config = dict(
    num_hidden_layers=10,
    hidden_size=160,
    num_attention_heads=5,
    num_key_value_heads=5,
    head_dim=32,
    intermediate_size=640,
    vocab_size=918,
    hidden_act='tanh_gelu',
    norm='layernorm',
    norm_place='pre',
    norm_eps=1e-05,
    positions='learned',
    qk_norm=False,
    attn_scale=0.177,
    bias='all',
    tie_word_embeddings=True,
    parallel_block=False,
    init='normal',
    init_std_qkv=0.026,
    init_std_o=0.00581,
    init_std_up=0.026,
    init_std_down=0.00581,
    optimizer='muon_variant',
    learning_rate=0.00176,
    lr_mult_o=1.34,
    beta1=0.93,
    lr_head=0.0046,
    max_grad_norm=0.5,
    warmup_steps=200,
    schedule='wsd',
    decay_fraction=0.76,
    decay_shape='linear',
    final_lr_fraction=0.0,
    batch_tokens=[8192, 16384],
    max_seq_len=1024,
    doc_mask=True,
    train_tokens=86990000,
    max_steps=7115,
    dataset='wikipedia_en',
)
Each number is 500 + 25 x the weight over the matrix's rms, rounded and kept within 0 to 999. Layers, rows and columns count from 0. Numbers have three digits each.

# layer 6 MLP up, 640x160, rms 0.0824, rows 482-499, columns 0-79
526534538509502507509497511503539491499516488489498484491489510515512499487559530448524518487526530493508482512517440493430472520526544496425451504510478542496481480484517490486524460465501490507528519538535558516513512547530483509540498549
513515455517541509484508464493464509490487459484482493478508477489464446523517468471461537512517460481532539501510517497524495500508482530513499495506506510452522516547468494512494514493478504520471497494506501455495520488493505508473503520
504498475514473514480466502499470490499498507523508512511475508487527474493500504479438503497476500514526502484503508528517551478551516489507465540521504521486467489522487504508500512484488532534492502559480480527459459477457491491485471484
509526539489504500494525475540532471488480514542486491522498534501545510478471522491475487489490481540465514512448472498507489456505525459480476517479470492513551531482468489490496520468526528404482487515507490491503550503507506491514428485
515514526481496539470495508479524507475494505468498494501480484500452487496483506485511479522457500509478509500469482492478497519470456480473524517501451487494494511517505494499506527502498515506536522480501499531499535465456495505480499493
515483498487492502472502493484507507494485543499470500510550484537485483508491512465484532448460502505514520474505485493491513524516487516484459487478513545511518473522501509507469482462546496509501548529496528473503499460496509492478524514
449521477485522490501514467533512512537504494506503485465507498486511488510484513527498497507496500470539501520527520499473488561531514537489451537478446495482473466491521520493505474509517519523463499493521472515476485512492460491506512487
483519486515504478532513479505504479550540533500449520510459503475513483497491490481527521504497494514468466463487491487476541531506501540504495571487522516525519520488474519493513462496497527524506538461475508533499536483467547499511476475
493482462513527523461528486520510517494509471480506565555471486479519503439515542510537526502502486517479545478475475482496478491530529512520448500471523539502521493486498487463477466561514485513487485471474464536493465541541498522535484503
486524540516492505477497448479471520530486480528483551517529550507524471463493514522506481472498486501546484483475490503483479496505532505494522489469486503501563478442468535489504454485514483534494508510497456499555571472480520512524434505
477467489505512491507479494511483519511500506486520541512507472518497528482543482525508531517498473519522581534514532530506506499494544479507530526515501529507511550510514489512510511534478433450508478493484521513488466549551524526509507482
521541539509510527451518540414505501488460502491538505548496506536483469513498480491488534497477507530504524487511501538494488489534513514507477469505538479513537490485522502474471489503462536542510521495481489475547518502572503487523510520
493480481497507530533490498503507465491479507459451505514462480530543498504524502485513518478513506527499493492510447537503493552473484493542506558503496515483511507469482490484479513474543543522550526504526460495449502456499463558496517549
477507504517506538502495523522481508533522485486511469512479480493476504525497498474498487498478525509512490523493492488514474537510467457504546475439509486561559503526451523467517567523471486490490497522519497475515531488477470512519494519
534556525501493459513528490506502499483528503516498490499467466493499517484502504486486520491529518492463485491527515506503510491524502495474508465532489510504518524483468493516485500504518531499476523518505451470513523498488504523506493511
500498511475483517545488530505530478474540526501478514471509519472488539464525510517512512489496466487511490486474501526498485481485478542511466527527471512505535474478466522494506474549537486486523532478529520520521522481517565475549514506
494514520495481461488483496474471500460485548487483469515504458498484484537481520533509511506542516513500477569529502526504523550531540533519504519549525469463485511520502517489457499545515474534506483522492493488518458465470467496488483533
498503481486477514496531522496518527470503512522506492495484492565483508482508492508481538527528500503503519471493499507447515499540501504528542528509474514473536492462506492483485471500541512521451484473496479460497461451494520489505529542
# layer 6 MLP down (transposed), 640x160, rms 0.0834, rows 482-498, columns 0-79
484513506505505487525511514492508494459514542500496477462508499524506496515515495501513502493499504470514522506491461521480502486509474534447506491511533510507482464489512506518484502488459501527534484479484478501492495498491504523519506494
521479509521485497503471470515489517504485497455482480496490518519490516525505485526428534529490455484487503505434495490541439540513469528529486486482538506514480532468538443520509476510486499485542510494532486548506462502460542504486489543
545512489542539485506531504492498455479466518505533515506552478496491486486524485538521487512512485478510516492475490498524490521483471459502502493470504539550511481497473495524497451507504469532534486472526456501528525476545519476463501528
485492511473493523494494532487476501489471492483467503558495489486462511502528518461452517519512523495465559472521469499486481531571468495510504474517514513499536504539506482467523518505485501493572488504472518512525522531490491522529525503
482503487485541504495494505484503513496478495490504532521477515528490534511488508496491486491476490503490499479489535485511529500516498492529515487495533514542510525467499504500486456493518505511503488495484476476511473498507494529515475455
523527481510465518471547492503542490496464495505536499485523458525494481467500504481491504485493510487480451520485526485471463456493500488484523511523521514506493490525518545507523526527461503519516515453473499514506527503495490498499482498
503480508476533512508529451501516494492504479449520520522502545494488510491486503528522474507537477490499503497509528504515502503498504501501494485503473567474544469508454489464531485499533499472511477528457508505536518483508476487459534467
447482479500490484477471511537486514503526542520479517515545523535512538476484479513528492480556505477491472446501512537529481512487481484486491517515536513503464497501496496479531466466504499480470507475518468510490549520449509463485527513
504518517506479472504496522533497518495511468466494492507533487486528521484536518478546473494509460465525430478520469487510531530459528516486476501539500521511509492536498482533504476501518502510503486473511468448499526518481554504450486459
525461516472455471566476469547511513492483485490525499455463487464504479478479497482468476542532516510544552511523438473472426456488536479534490506512528482464503509501491453512528420485503512478520511441470505480492522465525513440506504504
505482487501496491530499484522483506508508481524474503533499511495461477459505484472535468519484514538503446498495463540521537510504463549450504500450464466484478488552491533503513506460470534516492497500454517517486496489504507491497533449
474514480451483518522500513494567487525558465508511530510472485521510516532502494510497505466510522498478493544468496478501453532505507496521525485573461495503470490482475483458537495490516500512478495508506482444536463559506489467508510507
498508491480502517518498468506496470481470498520495459460508525520526482527528533489512462512469516495457460498530502494477500490527499502423451506467535517520514489507468475527536479544473502511533538500531527514528498483505509498500477481
460503471500499460509479494511509480457467489497493541484506490449493504518451475524538533512422493476525514530489484526521446472450452442464515521529500537499549541531573483506470508474525557471524468506461506506500496514507501514488524526
502496499522513457492501516527493542506471465481498503509523514512505514449471514524512508512528487490478477521477465468486471511499471493505534498503510534505472449463478510492477488496503492461486484511506521492484567498485573499519466464
455500531510507504497498528519492476496509503473482512500557499434492525481466511495530483457522505513494481517499533465542524457456480473493495504533486511472502513498461487514535481476492496497448486505541501503475508487469473507499514567
504513484521477515529500481470515518480515512498485535458497490480492450508506503533475496529512500503434467478471526546527490470517527529514522452513525502503547513497507464491492490487495488530523500504457507495525483496503497483494509489